{
  "n_layer": 17,
  "rope_fraction": 1.0,
  "optimizer": "soap_variant",
  "warmup_steps": 200,
  "steps": 2903
}
Each number is 128 + 32 x the weight over its row's rms, rounded and kept within 0 to 255. Layers, rows and columns count from 0. Numbers have three digits each. The size before them is the row's rms in percent of the matrix's.

# layer 11 MLP up, 384x192, rms 0.135, rows 100-313, columns 64-127
104:164099146128132077154118117131175120135107168126137142085134143138131150107134099106111057150143160196126104158171136082125130166090152108126089096088160183102169135113153090140077080117200131
109:170136136109116128141100122122166105112181121190088161108096132150164140103150149152136168151130152148083156139110163173127089140105106144096138116115144168114096089201107108141141116128109048
102:143157167086107111165174150179124105098136077101070124126127073102148103059103117160100146102106170123104144129097135179193132135061119137072101149151147090125142108101097149156134194086080128
105:171093106075123176135103096119083112092104108138103123107157159125115115127163169176140090133084112110175109108141045088118125142145125171076142119114111146108128156113085152093103147159140131
108:130139103112121117112142092100165141115113104096117157052116133086134175116152135172113070139148162110154170156061108136103185124125115109082098204138141141129107157094147154164116168103142104
098:098120106109094157130110190151158086124175099117159129135124107072144132160169090104151161123135141074117095085101144101079099110140095153103148126172161092135212154186064049151160115123080110
100:109153168153119120206112144145108108163124144129145111137156091097134107087200084107089171111162124119119121114127134076126137107110168087116122177157035108151139115086176132131097102077170056
109:151102179169071105152123153172099132159112128161123153153165084103161158130113168090135150080142170135092166128099088154093104173129169094121166153134130078137165104190113194156121155091108204
087:161173208086146149138095077156097125181128096114167174101119126127130173168122168130184126092084197123132151139113057073108127161097122086133105112148141107080029150170106060131139160121150130
102:099088125109169120165129082188086139069116112142124123147166147080136141103169086159099127176155123117110095108104144104169135211152120118075158102145201077126090158107135099084093070143080154
097:189107168137129117124063132064116177135122146159126186122093147109144120150145084123088163102153129138150136117106132222159072070152072129122161186120125167176144085094210169139117129082126095
099:059138140156125137132142153190141139096141169068126124103190106092199110118133060118149124152121117189163090096159089149132078093151135084087130139096102092173141111183098125115124110138149121
096:154141117064174138193098117131136128104137100093054084211118075105124076169159140165076225112196117152117108163133107090199073125135154118099103096112124127125092123112113136174144081200069143
096:132113212091137129077115108138072136140149138099080120118120199193135160163171152100091157170178117111165142039095093183128119138069139125155145108147159125119094120152147137121139136123135093
102:164161169144115187143166144050169170068122096113133148122130122140083143144188139167160089164125110085158126148159145174091120082145129113085071116163078164149149127159117142143108120096118175
089:136147186145119102112144082103119200106111070169119124135123091127058170113085108114116094070208124120140125204130120133153160178093167117090102081107205106169128162161120177139109118149115127
091:204143151162147181118121118105107109127144098134119126099135158158113133179117087176093096202106139160118188100130104129148063088110174166202130153096138159100101155126183117139175145159091160
090:107145155103142089177113167151138116073100166187088065117182105134114142164133129163032123148147160123090179125088117091118120179117138132074200141148132114119104112079166138095141145104160117
109:119162102164193161126158124095106134186107103120095067187150100156119148135148093145095125056095129155079141143119136172115129154079097098124128135167106166089152114135169117181104132145041148
108:087146128142120129169159105161132174231178188161106159122128164194119148130079180160155119090111061142141108192158105162148155165122095092124091205113100121129073069115089129149080143059133089
106:106177134143127109147140129115163141110113158115180127039091074180136101113135113104142121176140104185134131110116100087134127147100117133105072082129118167125100116118163098159113144207123101
090:142209126060156137139076071188102112067083082200155207093106136145126108147082220193169128123141073086162119172125138186109159103144130131126183167167140155127097098151188125091104145140135179
089:132064143123116126053134079189143160114138076126041108170201147143121098134162073104146106140110133124134131118107131179111126116128139132127113123099109135148140067187102126140175139140023097
102:150138160161137112121116159159146060151116074105171122113123107148176118202157151134100114151135128118118115148118136111193112146139182171184082139115173148110183129182098210169114054175097157
096:117134094110092120117112150180196147164162166086131160153255085144108129147112108169129097102145112172108127110121135103132145103128134105156092096109191134169136037149120160092140092129078099
107:073135102131080114133087144091174106120102142126114150095115076116155143119187099121164154142145165089110111146105147100060132154084110091107069123135157148132125116084084143115111175117122102
099:093201158154170101194164124158157128143100116080105117116114107157162145077105084081126171153095164099164160108047129107082120162089109131151152124139169119075133117124159218144096097103102126
099:165120199144156073160091147095093151124113106182072112082140149159086096153161125154098140104119114138154058134090123156135140101063128187138109123174151129105131111050132095168127158117139123
105:172149134151120152108122085087144139068128086139130115096128099131104105091126157071189112077156064137132137150111148123096147120109056154119088124122144174087137126084127130141115093136086106
100:146125174116111159108102097111156134040151166116094103147148075180098063137086146126124125123204090139136164054150107149118177083105156139084135155139120099129122116196117115109130131169156143
104:124118176123089139127078127170060108165132083038099136145121102133176106125111085071183158178203122169083146148139158133143187107146089160152138075173134088158103149167197125120139140179110118
099:171126138098161130078079079123129159107194115133144091117074151113111108129107196085105101192113099117160112144137062111076148140104136169139155168077157110125142124137093183116106138132181187
104:162082099152105075120171138118113061099116113083147133119116133141125103131171145133115164151179110131106136150102187106142117107174121101098098090072176143122140144161078142120121132069132132
093:082085177114110082107185100182140083169136153115041019146149100142105116206139131090138148120159112099159093131136091091206148101153136171110146094120147141083126083106126078108108083141108118
092:172146090122078106184129146113139101098086085091150173102132126134156152115113074136097102121149155077139107058100110122074076115116102106078078069131171135171124181158075158110159118117139116
100:115135101154107162105123059153146144137109137160083100133176111149152088152185109175133071175108113146110055177091121079120130171078090147083112209131086112100133122069062094119125157102118082
103:168147106106111133153164126166108136127128127164121073115137137184104127142111058137129149159164151129076152182136146130109101117115117091143183158143116044126089151133174148103128145101118075
104:143176141155110150094114122088136151093172150094048165061130099090095102198112137136113120120106136126089109092162108133151181173078130143122202101122086163124092210137126159139110098114124076
101:152157121146142140104104148135066174130108096157152136106086137087171158108142147069085100146145140106107181178146140077122087127157143104146112113170068137171118144151097096115124149114135139
100:130120146063110156137127145146064182119120085167123082181103123112036092142128138130138161143124165144114133134116098137125162163103066103161087142144109110122084172137070057103103176099095088
100:126099118084159131155171067093165097135142148139151233138178135133146089152134163190139179180070154099141146085104162127142129176169134147142135099146118142080187131149114103118107104087130138
089:066140136158086111086108120149146124139152155144113147075116104026073150135082098144131088144102109142117141163081107122139149060112115115170120120091135173184112174143126111105167203170147123
099:242105149146155053081168098144125107196129118111144127061195134149159050150098173116114112104107089118157178150112100093128128139129078071148109127145179128135099171111137104130092118130210162
102:164161146098149165119136130160131102106086117179175174162103108125164110098088158161174123139112086169163056126111104118102149094127152149082120144089104173125150135088069090091112107114081091
088:118111155132144089118135185122115117172156116123121100170191119112108127129131134145168091142146030099109101130162177124062147176149040126097134093118172134067080175178124116087079120125104074
101:128081102133117121140149138087114151135106119087175167100176134124067141081167133165136092102141120176102156151118078042150086168149113127192141057106055097101137144112191111192091137189136161
100:114093107126103073086180138113171133110139113143075120146077129149107155141110117119114166109142136098176167168133169122142125092114156188143116123142134198127093175129165177095175118123155063
096:130108147118109137107110079156095110182141122144178198104110132186073140090069115144121110145077125132139105145142044160157162149131129150190172093132087169106184074116103137095130141162153072
096:084107193091112156145136097145078135111075112147151090124158146123101160172126154036195182120125199122172204109121123136161193161103091126125106120145163100111170128096139174133063154101104243
106:138137129112120082126143119151152164221179092117159148210154114128141168089113133128076063109106143146173167132108184120112127132112100166135083062056123114128127083094129111114130104135065137
096:144120096193139128155086162136149134113153082070113174084169130124152082129167103113141088163078124139081079153144142123128162122193113107075098072134094156148150108098148062121149174127084162
096:052106120145124083141127081105117149102120160155152058146123158117111145136117155171150084154133129092077134144075112103179124176088108115122097136136123111107113124070159125098185138106157133
102:134162100118148161083076125162124073120131131190133155147106134128087094120107146130145118198157181083179146198123088115121163093155129080058053110121088107142163068150081135133157189100141160
104:058168178183177131117146191115142131172152093046106122154145169115097152161137116179117116128155096177154138165161071160165168140104129100123159176115073113095139133159126140079128154132187160
109:152154113155143157173144155141147152112177098094098147066090165062111074104152093099155114112133109120129143119199111128138137133114090099133179127107119079158127163127163129164114104107089096
097:089144155150147150181151146144173070073126177125161128148121106131135160169098155151136128124173196103140142150127135145090130086094064105203117122111100079157141081141132100074189153079104140
103:110112104146129105151127122197114156151143202169194150100138114148086118131147148127113127095067173101138079063147114055147133146140132112134169165087181183128178111075151139143113127117158149
092:151070077146063179100114162118118118178098104187122147069165108138117170133105108136155127152140113147111102118156133154173130099115142170161147098098108170139108139135111162101059088178109141
095:135120117069083180196126084163124149181151187136153086078075160173123118125144104073131111087149142094109103175092067148158076103126135120163098158173224130138154102157078093088174119120164067
101:108095113204139123195161131132123121161147105124089149104153126080063105178109146210122185132107114169121126095103133122106104116095115081115122105156138175115121076108086121206137142126113123
100:047097166113169128108168129153105147127079123174136157105092149153046125093143092168089122086211089129160184115121146152069162098143142116096160212139145157162081101125128152118142138126130099
103:091181151123156124126116125101077142133161190067169173134161174110201070152090156157122117089114098168167191128164145120138133117081136162148142108077119201118084124115110148186146087094091093
115:135161133122117153158121187161083121108124101144190178158125190129173097089116087095113110109071108047128128155113098127098181197158167106073094149125126175116165115114129098089173110163100136
092:108128095149157190098169168165093187137164162111158111123128114151143092095080115025125034153098122096161119193185133134140119145133134134153120159118108171120139155122125162126126124137070054
097:076154103170186063088148148111131127192160109138111086183164089166093137084107119139110161134141135034076097179142165146121146157159139186136143107140148128143098121104152123146123138101131134
098:136138138136156135155123130175150115178106126147151142178124103153166112131120095097077065206100103115113079101138166120132066143153193179138134133114126168125164143127034097150165050066112153
107:115098109176143144100076107193120168083128164125161164093090138154157126132150146149157089135135103147183160092156177127095160153126127130102059131092097107088080183094144118117066134110096113
095:163106109135105137148143139112183084138066138113142153134083170082038125077149147110108116136115112202141125112125159106134094146140108118126127115129128111140088116099212145115149171105074152
104:138156166109125170166154169175158148067082181142141133149161183101158141178101154182115130163131097132115167132164114143123177097135144085115110101149112136073098179099158140152158133154122167
111:089137198160187142149194168161158122112124163091145163097098138113139111108119107148158083125169102148153199165149161126175184149176151155085142157157123126070183165129165136124095072147108100
105:119119078135027152124127160091110158104176125112089080101087146102138123153150144108135160125122231107142117128186102081082144205108162160098135103137114177160127074081139189153129076170164151
108:133143129140113109150121119105141117123130158154094144096063032096138068118155072108145078113144148149061139104112080106118107123145094149120110116160111133133113064141106091126159139107123075
100:166130027086165073162136140109158087138121106102152140176135168063128139117104051103078130173104130086126117127102158093160158084087146167109129192111087122108130131099124141151088131146141137
110:110138112174114186101127087146123171164131134127165125109123139121111154143083140051113175115044101146119129119119031099132144086136115117120163130163108141134147182151109114116102156117153180
090:161125121123120174109158171173165136117155149111120120105153169143149107117074140158142152112133102204090100115159132091116138123091149114194149176122111166139110088091164062098142141161089113
095:107138132155100053132149178146151116126153202147147124099176114193146158113104091162132123132132126156076089134102105081083144165139173099149150140178145136131111126130193142117159134117136096
093:079142154097084117166047132050150157213143130114101140149128148089095114190177146140160098139138105164157141142112145132138157110129118110161110097129131103135151193112100138204144153089071115
101:139152135155143169143175100113152113105130115092132204094137165141180057123164099122114143170136088108124086100141102102100144064140095149135063151152136146132116114146153103125103137096090112
101:133147100135136068098116121145126103142146168037149093149151084137196139147096096078110096062083130138144139137145104105064143124098182134141171164116175111111207151127146151150159130123180163
098:118088121095103200117130137120144100143167100140110159127126152126115104055114085107109157111185078135155140101167144075085105145136076089100078135121167121099150037202133120166108162075126171
101:155098095113154113197195159090103130168112104148122131135107147141102177133088155099099102082092157055135111153141168141127138150120196136166157137205123073144062141169096079088188131161090157
100:105152120125194072169079146132077145095136129103062164118199165152144141153113153081187099087140134146095172130094132184098227179133117151124104149148081103118095048159103150129094141104096209
094:097146143147160159128115199097104160130160131079091101107090080109089179083119146133181164116159108125113099110165106124116137087152098133089148091134126084079128114131143117143175132083171094
098:116099138095098174123151144067112147120131124123130129135120111114141131113153103118125104151214094096128130157184123156141136100138135081205117110178175163167104126138142161105162147107122076
097:102114147141125108174141218137086108078117105166139111144106121117134053079101070069172148130159047121153141088167116095135168165157066123080109102121155075142108073095129105175147196165101150
086:086175098182113167166177094123116122104055133113048101098102130073118143115128134112138128099147085106190179033095152106138090145142126146123120166171087108107111132162168145064124165127109162
095:112145098153132184113145097107100145122120101156175155158239170147137149119150138088147173123106079159120134126136121072124121112151142121131065166140138203143186117101053131117123111136111128
101:102119174128134136101184172156104127098120144094120168089141128155146118145130079121111120110105149108162137137123111123108127133157106079138138077082185207123161151133186093049146134102108179
098:121132124142094101098046133109103214096154157113158122107104091088109173133089090133198185146180134098128133160100127117142120121191179150123114113104135156151150135160101091104144135118181087
101:136152180191212095123129104065092099131148142110153118133111194192120103151111132107166118119121165165146105103163169116058179118142161100136180137154138156137214196065129150158131108169113149
101:108130173167122175117170123114127193123105184112113094055115137066110149092180137172092141111122203177141069172176158132174124116164085082143085136105145062101111166136183134137156151071097099
100:124100129169124119149140188099145085099175085137177086151069069098093108130127148152040063142134134110163128095141109131133141122104126123114185052113116102145175110135077177094121133107105154
100:116142122111154162140116136117103134074120085100122115161151049159146067080103122129135123108144128120193122134139112106137106096107065112134102227127168094195097107059107155083138156165092187
087:171101157098088167048162169117111160118155126081139128118163163144129138162117101121157136117199128074112117141143062125171137123176126148177185193137151140105157124131109172123130133173187180
089:130131128156142154133124036146082138139223123127137151124145136169129123151151138105171183141146147117165165129109124097135110156104156107120140117107036097135114079208180060137137163081078154
096:132078106145108156118124073151102225083102131109099103157168182129065147119217174134114099083116145195163114064187072168169176118091139107112076113112159142072155104135131112103115107117123175
103:127164121129128154156106106117130108156153141122152137155131141124155137088167133149192100133129092112089181140155087086104118114136155153142129189129111132164120134166102114150084119120101154
110:118107143086143079106164182122176141106164103127125106114116185092135043079114173119134121107122094128149065092079142154097156166157070110118146139075102144124148050143106079065142158129152133
097:108148161130109076196185161141117136077076146106145087157098158128123162142213133136112144090100136130147159099160127138124133076083074117140142135114140138114075175108154063123116153165129134
094:128135138092156111122185114142143115168141159095162188102151137142158153111141125113124159222151109110128124175128143136129144133091187112164090163096058146094091100078096157147108134078099136
116:148180112102150141140190121086172184147118168089119146164151140121094087145099063110143202121133150066055121152142114108153130148098132087097124110102108116069120181131100085095122128111186150
115:088157092125114131139076156075128142087169174118187071107196155172080152192127174146137142117158104143064120098147138141084099114159138160140165115066182132096173113116157151105114092146137135
113:141109118108171166095176143108049134091106108146143159109079151153107111185138125210144174137107130082150168094103156118165112105179158120074125162131138102103109118126110110093124099100122098
098:119100125171112183125109149135126139108140093143187156134141161150156147142141063142105210091118112099128163155137149180118112111119119148139225128152156148154114128161112186117132139142165071
097:167221122105179152131196066131157132115158138122144101153152139137151140105059111115125139137164168186104063083170135160124173157142159200124108128132120194140141117127123134175167102147123105
103:132155160103111126079138100158157086182164120093094098096116107144088166108123106065170106073214117138143173086115115100130111034076136147170125138154145111105166091173095121202068183127165141
099:164149169133164176184118076090154126076170202123099166134167087073096141080161112117150114082089127123133107115162077117163126122160144133154188070049113150109119171111129123155193100100114144
100:126099120140075117116124163083160132103093171148128151092138131130148163128060184119138103146141127142052152122104133169128130171079120105142122101130160136179154104134113116053175129159113145
097:092115116209125175184160109164170146190141094153183106160081111098155201133157120129162106157090093072126115127130116139078149168135133122155168146159177133107149162110169148160168092116136102
103:089119122052125130066079087113138098121157093123120073129077191108112109110096173164153137112155100100142188130074135093156187141103127170158107110118142111160081171078143121139193131095107147
097:142092138105142136084117152139121082124121145173115140127090132164112151118106182139119116139194183145074129104150095142106100151060130144149134143127102111157157138150112155113134174137148156
093:204138098110130109115120155091142142093179107077128113140145100229108133107150125146170113093118123103129097161140101099139108157197109132123153128098151126151150158134135087148148115145068133
101:090161148127146170063145071161150124079093196129120142143173178166139136078160132121153115143179164175101102110134101160110145101153106097148104109143116139098126123178061139120169181211129146
107:180115106178148158114141104119121151088104150106092073167152147037168125161129139173132080129072095143066093167124132100085147142088134134128162138143122156155112088096166203169166135172094109
093:145111099150107153136126130141106165156162106086126143193054169171136097154131118162168194160120152128120081165100065161121065142125046090146089139086175129167113144155164135121133104109123146
097:094127114098205151114115121130044118144123125157121119149093132116133143088150126195111110063101090163094120103113092086139097119178110119170174191105096152087150146095132099147093116151155106
103:140168111176108136122161165081163149171054112134202092112215125102082110102074154131137070138113098136169145131100043129111130084110157183156157114136107103141145051125121153084118163141139078
099:101149181191133105112125155131085143175093141160151153125138097141129108121071133151053060101075053130149138086144107080161155145149102175160131122090203157141123120115144153195177110117126138
109:104127171118113170103129098147131175141063110114079110126125102125173157132177120143154097133105103155177110154123138156131132136148130216124130179168118150066114130114131116157114152101152131
094:155081104144138101150164194157105140205136099097114169150104105083124090087130088132137135092193141149097166171158143129136147080167121147086096135103140134124107115125115138155148139099163131
107:134149115114083093111053069117081122153110166133165102132185152164095124198066128131130092182099136135139126135164084130090132138107080134156185173132081138145141125147094134112183097125089175
095:118140153147100131111129114132087149112113116187154092157174092153176149124124153105134129137132149095120192097050134109105107176097111118147090161180102131111176120120138126134093169166179147
098:107146149091093127141113099207135150174142200085158146176113160130172105090136183177115143147143135101127135121144087157116116189180119135142114173152123123103056088100095082151143112109140082
090:174204119178046102160122102161166091084090188154140115132124108142176147115082123170095119122098084075130127141107134110110084163059090078183152061110130120131147086116146106166148076104153084
104:089141077107144112109169203130116164172151110119094114097117156106162182129113130087193099131141187141112141094130104103152140138135164204134087105137139152104165169187102085119186134108163103
095:196155119132094139149133117103198125124091125105118083159108064125132099092150109095089109222130174148087136138179135139179163146101148178126093158095142087111174117104109146145129113168181178
099:133134151026099153143072165113120122132097136131141139125151174161172194138141109112108101106097103089111148207081177087129163120164126122143116105087131187091152139141197135138113146133121151
108:091153171142139176145112077106107163157157084123151164111122163133087097108118126146161180159150124118193140145103092103113112189173170080055123176162126090147148116098146215122123125159107141
114:133139181105126143142159135117062093120143107110177184140164160145133167123143150110116132077098142169139149111146147124098146114120129118077113138133046115114095127110151158106145058161069126
097:131127168061173124151145128123125103077210092159201152141099144132136088119125158098183162112150170144101132161133142146087093139118108137132114082141103143114168108175077147164139173099064155
102:108099110177166128112115186113076122094158161139152116136136065198083128088140148089130091056128142118100179114150163141114119158124112107116231132138098119140155084103128130122175094130173130
098:122141120145132070147141155112085112132151177130095144150160151130149168098125121099120131098140168146104114163153101133135138134207060155200101181104118114087150142154152176133151080086123131
099:111151118087103095118142108127138083143109070089082085132139138092122124119178096147133147155106138152136071148159091090158071194099156156109095174106153125051156083084183122187106115103115077
088:105141155117122144120142147134131113105142157137146108092166169155133149176160082133155113151204145140150072113073108122149117131082133164102092105071078170145085142150061115095082133156144158
101:071100056077135093110120159091122101132136077178096157116059106158087130124135116086106197136130137097146152145166156109147131113131125129131136182136135112132089089082174099154136162178128131
106:069117107152086146164132101183124061123092129135148128174104150096082115150117133133101107073038166105092120069181113137136115099110149106159112128068120139119144124131156147107114144214128159
100:136083101087146117131082147078086170168143135112127142192176115124155132173157172173143122091132138127089151112081127184091049135069131127134127141121079138064112127111114145151090135091099094
103:136083148077130104055161090119156149071148159107092146133130076171119096171144158153163174180132188107179165112143166134173087077117187050135107097117156141124165097155132149131152101143138125
108:125166088159124096123100167119127192143153162055104126133130139101157166121088126108103139120122099042136116170124154079115132089115177058111084101095136169117147153137145109093159166117068110
094:125134102115118152098067103153128092170093151136125161117122130086163157165081168130052164156095133115111114127126158045197137098106152187108115120134171078133149180141087126177109129190134104
102:106082118081077129100123164144094104121140143091096177135140089138121214158167159155141195112139078117143123093103195114058142069109109107163159177209090054147130070153108133143120152161118137
096:143070094200222139130075119125136129157182143162098119116141106121129073146203112174131113133165124107078187132115152077118140132157107066076106107161127164083110130117093089114125101076136145
108:157112139166070105173182154138110133122146080142144170125162154100171083101119154147130066133102149174164125062060123118139137125090087071144150117139121149170123097102064125176078119138072137
111:093073154115108105125133156115093083115128164109040098116107154102105151151113106076195091102092139109167113146176109075136124101109131175161114116108163120126162136080091144137139175132210145
101:096128152075122170143121145150163161093080086166152111082058152090114183108109138136136150134130130133102101137204139133073121134106124147111143114152083142120144137105148139134170128088154121
095:074154105113133092146079095110132119127076117186114110082161127155130116133129148166102091101141131140083068133121091084097124115090085076127138192130157186124091155184139166151116149113152158
105:128103099134134138141165131147129132135110081158135109127108099201136149074118073187108199134176096134052098139200116097132093126112136108137080136081136054159108088151118119062148093125129182
099:126118101097137122078154094151147131069128154122139080161150073143117177111141131152120136092082120098103189133156142154169153116105125059134124113150111092161193096114102098137089131140148103
102:114107091099093130120169145153103165137111152119115085094103148160119095143152108119064094056056103121108100158140099148119128122140087141140112114185138130123089186083139157084187154129153187
091:135133134124105186158109172147120113127121116084100060075162114108144160106165091069154143172131152134173130142161115143140143135152125086091083161087209160118103132136143076133159144144042091
099:134171148118126172167086123099129121130132206146157150202150131150117100122121166100093183105116107137173109175080155146191140200089088128143072175149101101093070053146126134134183100159082083
098:090131141083154102188140077110154168162163153119163163155150119133190111150144112118128191144162129105086091155123166128114136152126117091132133121126044118123094133084107140138098125180162138
105:091114124155116119119093116164169118195140109141107069100128145122144132113149179170119118088138095114129096137119175086128127107114112149128113085065128117116154079120081145133103120200173113
094:189078150154158096135120102116115129142152148088070116078132092168108130129144071076136121082127112068144154146138129104070139144129116143123097072129169058127207163083103148165134114126160183
097:090170191122110161137182077087123130080067179167166171116136137126171111062107084110123112159134122163160161188156094133108131144125178161111077093126120073126098162087137162147150082076175171
103:134187082110093151061108111173148179085157162112087123119092103137113109108112117096140086108074074141063138121167163177090139062137085094167097100157104130130204183110110144143127128113165094
101:110119136196135131155157118090128195139181102121151108126116080159140087168140159199129148094097132122136135139131124130155139138088171128208156128163122137132160081137139128154117104082175090
113:163221090130126142136139186146130103161049116204179122111145110153128091104088171185193158108132124134168124097105114080185146140148112135143128115133127154139117152176148166148137149139163086
101:133121189109174143103142105133099152094083101089074105110197126156105141133091156039133136131173120153140151102131101126096158153160187154175132165069104117153161116150152167128132098082171131
110:131124139167097126194086122129156130066091130090191137125132132114094130095091139086166123147134120088158122136147117128121144118145162085129105152172136208149077138102147187097195117151154147
104:114095119200126143156134148138129127114073140187128123109108130065126178059139113063130088144111092156060095201103138119143104158085125080169142135130074140112145123173118107112101199111148099
094:119129086135148145143120194134079155082124114185155088083142177209116136116177085161043194104088119110173090070184130122135102147128112138128094089112124160115168182145154128200118129113121165
099:147114162116139110095144082140141118128077167104096062125139117090081083137146165107152183184154170181126176109101143090158144092109129101069149127106146168140127145185106160120154132087108157
094:152127091106134162063120174168101136105083049148111137090112155169137128188114108131106138092103132112116144082133147095083139081119150147158151082165201134117111135106156099089123154117117156
096:135124106111154142124177155154154134137173130156143085107133128127145128105002063150138082127106084129136067150131164169048131098148131072145097143115168157143113131082193101123108099145091078
094:140124112120144077149123067161134153122159123195149105061128099112167128113131131107155156130158125116105153161054164208086091164135109100184156098094105148146085150070123128129128110163159158
099:114186086150159153145134154096139127135134162065150115113129143180142143137084163187105136107168110127116100092187079145100104131139108090159119172133171138134128121157163194190187118160099113
095:111068134144161154094097136151104110133131137152151105130127132191190112133099072169172121110141141129099125144119112141115171121183090139118129106152129212138158149142151098164165175086122127
099:103135213163192134137119136129075151152126168126053103197115088101133093113149130146123141170069134114163097166107171166161169077211195114114159164171163160136157125109138141151095152106138154
094:100157162156107120140077139138078044118131134114061120127147119175104115106105109162142133146108195142129123131149102160147193110106087080092107112187128119136141129109119127097146127099147127
094:128134131079123140138107124156152123102079119138130179157141151115159156161141104115155170056147084086184102076129153107125085142125165028101161168099115116139114109125132123094155166106104135
102:118176142117148222152133156165147115152151179214098089170155071115144095095105128108135151093147093084119143156131087182086131110162159136133154117112124116160161038089123121158127120069140126
101:092095125153152162104161066181032152115134170148122161146130155149154128076113128112097083118138129074209104151103163107183078168198087102130146140130180145188152161128103128149106079144118100
095:118163034095119074101174111150188052116136116198163124124152133065177154131071111148169150091099124122111117127080164178108087148151092174118137103085109117109135134166087175127137112137143145
102:108148145113115064141147116197102138199111109133103166167163118084113096101126108153133131109093093118124080168104075168172156104164155116036097134110199205109113116148157129147159166144126131
094:113158117123165160091164132182106170109145144075046137146110094181091060096133158173087083150072145109142168087131136108139125123180105078158118092163161139112153139140154144131121097082150108
103:073139165077157175120116083147094152125127103163138123097167170069085145156095128109098127128140157203128143104086139126128163117123154123124067090092111130085153129190139084076068112135074121
100:081141134100143108122095130162201163179181091057169161102148127151110097150123144106143124102130133137117122145165100140120118140139075160117145119149135079082154131113131105119098090161112064
096:131170202163165145177110120069136103143140137112134149088149111151078095156137129135132077117096125110173175073169114105136125122135074053124173131130143094120171087125193144096143081104108125
102:110125151160085166155102126114128112106166076119118093092145143097127139070179190090142165119111141122099133129139082102151134152091165126113089026122136113166124162120152137061113115164138168
103:101103142150137117120082151175192144165155185135135104090147176141172122086118083143087140129072133155119105127134078092110164088085116105123113157157110105124107129143103121134079054139121108
104:150105120092134114092114136089176108124139182091091118129087152126143130099128077169128141104112069063043171131176121127153111143099132140123110174084121124137098164099090112171099182172169104
094:143101169095060170191065145124111106140124183132117197109105166101097189097138123123124133100169156119111132128170090116121120163085095143223219131149206106118121066127102170110163119109147131
103:216117107183117068151113162131103097079157134123118106155110208109104080177119094087097181087157131140153110066136118104131146124161142136108092186136118145177150167136088118112159105178122159
100:141115180158117149108133102130167115167107127143117103115174131194108109153161142142096149145115149097079119095139105119119144174150130130140136195068111187062107110149146183168125088125168140
090:140088112037172119204175188137222135130150133085136134132086128078135142142109135136141127120135144144107086098186111090193129090107172101131108116112110095148152112116148119148117120091179141
104:090126164174093104185134149112130191132119139135110157185136049158113130169155179161117160136122128152107147111122146135073119082170168156139168168095126158156133173104130120194108154141109171
090:112049126127123105068148162123118168130148109135106112125142134122117154168121133127118115124099127107142098111135134105103157062122105125098105185085176106165140097157146139151086104130158161
093:086090171115162144155166128165114125148083144195133139109140105129118145172137142136154146096109176072139123208112113102120141184094145182126144149123118099185067092094122166127160140080100113
093:155142134172083155146164178080141150108121116081096157148130105128084143148139116121116130120133130193088115143078092117139191130167124171120089136097103113198087151043124125101146111160172175
115:151139085139167094171122137135124159102135107080117081100125174051146105178146169138142136134117145114131170127139051149115185076103119169123117155136150143142162101149065133150073176125153113
093:140139135197092119150119127100152114141169110192096075157107131170151104159132120095112113188138176106132147149104169160162126121158126114104172131162162144169124101112129166086135122067142050
100:211155070130135129114115198176073135178168158094142145217100089111183130132136111116158092169162073084121112103157112112148132138115155132131089112157142095172141139167139099112090092140092197
112:090145090146098142152162137128136150074117107168164174108118073130056067118122080082138115148131113168157128107112168143120118175072181163148138077150188196126111064168082129111144096106147086
107:060145119096154112123159085145084116137077184150123156080160212124133140154101153143074185120142089162137157157153153071138108091131072098131095132127093128154131174137206085085149129082072144
095:173106183126119129169165169169086148144143120181112047155101141104117045093127110179133167147076119102117210085112171155098119146125124087169165148172102115117141149114111127093195125200145175
096:131132130109130132111178152165138120160079118150106148150110121114113154161120091131192141136140131100127132210144132153152102140137138088111158130109149124172093157156117118165160168098091122
099:116117157097120109088106128049159132096109079166107118110153128182128111162149167119110118126162151152103169149101179146135128141140142142202130118053141121138140083106147136148102161072101128
094:141060165109150084130144088096104145106152149158157089130134148136063139118125138174097101074096151138097100206092148188153087119181130093144082180120105155110114058153100145147158096187105123
101:067149160107137156100129158143122152184107140140086140140136119106150138119149137181052148104108128101149129097132115123139143190094106177167161160180138114173109078234131117100112121161085108
090:099104136142084146153157060098126162108120109111072202147204165109107086079114189118120119201183129120152126113145143136086163127156104120129092126090104094113080119140135103095131141158123113
103:068148128081099107132141175160122123095182162119114106140129148162179118145126120080132090146181144096163102139149137109135139113137101106140098115145146162159160181133100145129139092094155129
098:160139125171121092170142162079134094138106121189143116092126128096093108161101103128098107093106066089095160132098144108141051095172108110141106157103174174117102189157059003111075186129133066
096:133147141165176088102160103154099117167116147201122115133125145151135098102074139108132133155152065090123215138139084134148101141157107130143123065134119081095189088127101145120194094073123156
109:118100133128078134133065100050171088143125119156079166073124123194185130153116122118106154158118150151116131086096111141169083113110161091085093149146103160161145158208189132138139175145114134
112:127078083142148148139115136165099110114110079111118168090136158094175146153162107156126153166089133127115089102078119185162133102141145141106131128101107173145154183126121164118118079137111094
097:100115149144101125144104146124190143166097039092136151178111163146111143123105151125166146115163151164123123102137199134100149115145111100162097118084133150135136129117147142165109148131135119
092:102116099109186142173153136132112138130110098145138163168128194119167167106169182122145091094139147148129169149057093121153171130132092141104129105171092141157157075095059127159080160083171125
092:126115113100119147172146184120186166155135151133090181130146130123159124155096121157126093168089120121082133166090103095088124117145133107113080091061185149111136137140116158129109121095120097
097:102082154122128137071132133108152230101125107125141127126159172124165078107182072103179131156168191149135107168114078079168155138142081178208125096168137148186104190116111138154159165145093128
104:146138153129151121162113108123118151133124163104120174160157107117149175148156092156208149141123116120102169130094176050104154101153139146069079142171161107118129099157194136162145160123125169
097:074118113170131164128216194141100138125096116143133083103123117142167126131160127115157077122201175140129112189163112115116144090069093094087167117121124101109128167146117077096069175133098144
096:133059134133040131125124126143112166166073099071176087144112078106150119112143121105072062119118152140114131140163191110040083074159092193150123113145112185091107108167136148093118128109091151
098:125122145120102155130157229188102079106110159133143115065154090131118111204117133157103165158127113144130082112115116152074078071147176130166114089135178124210148118093128113132136108165147148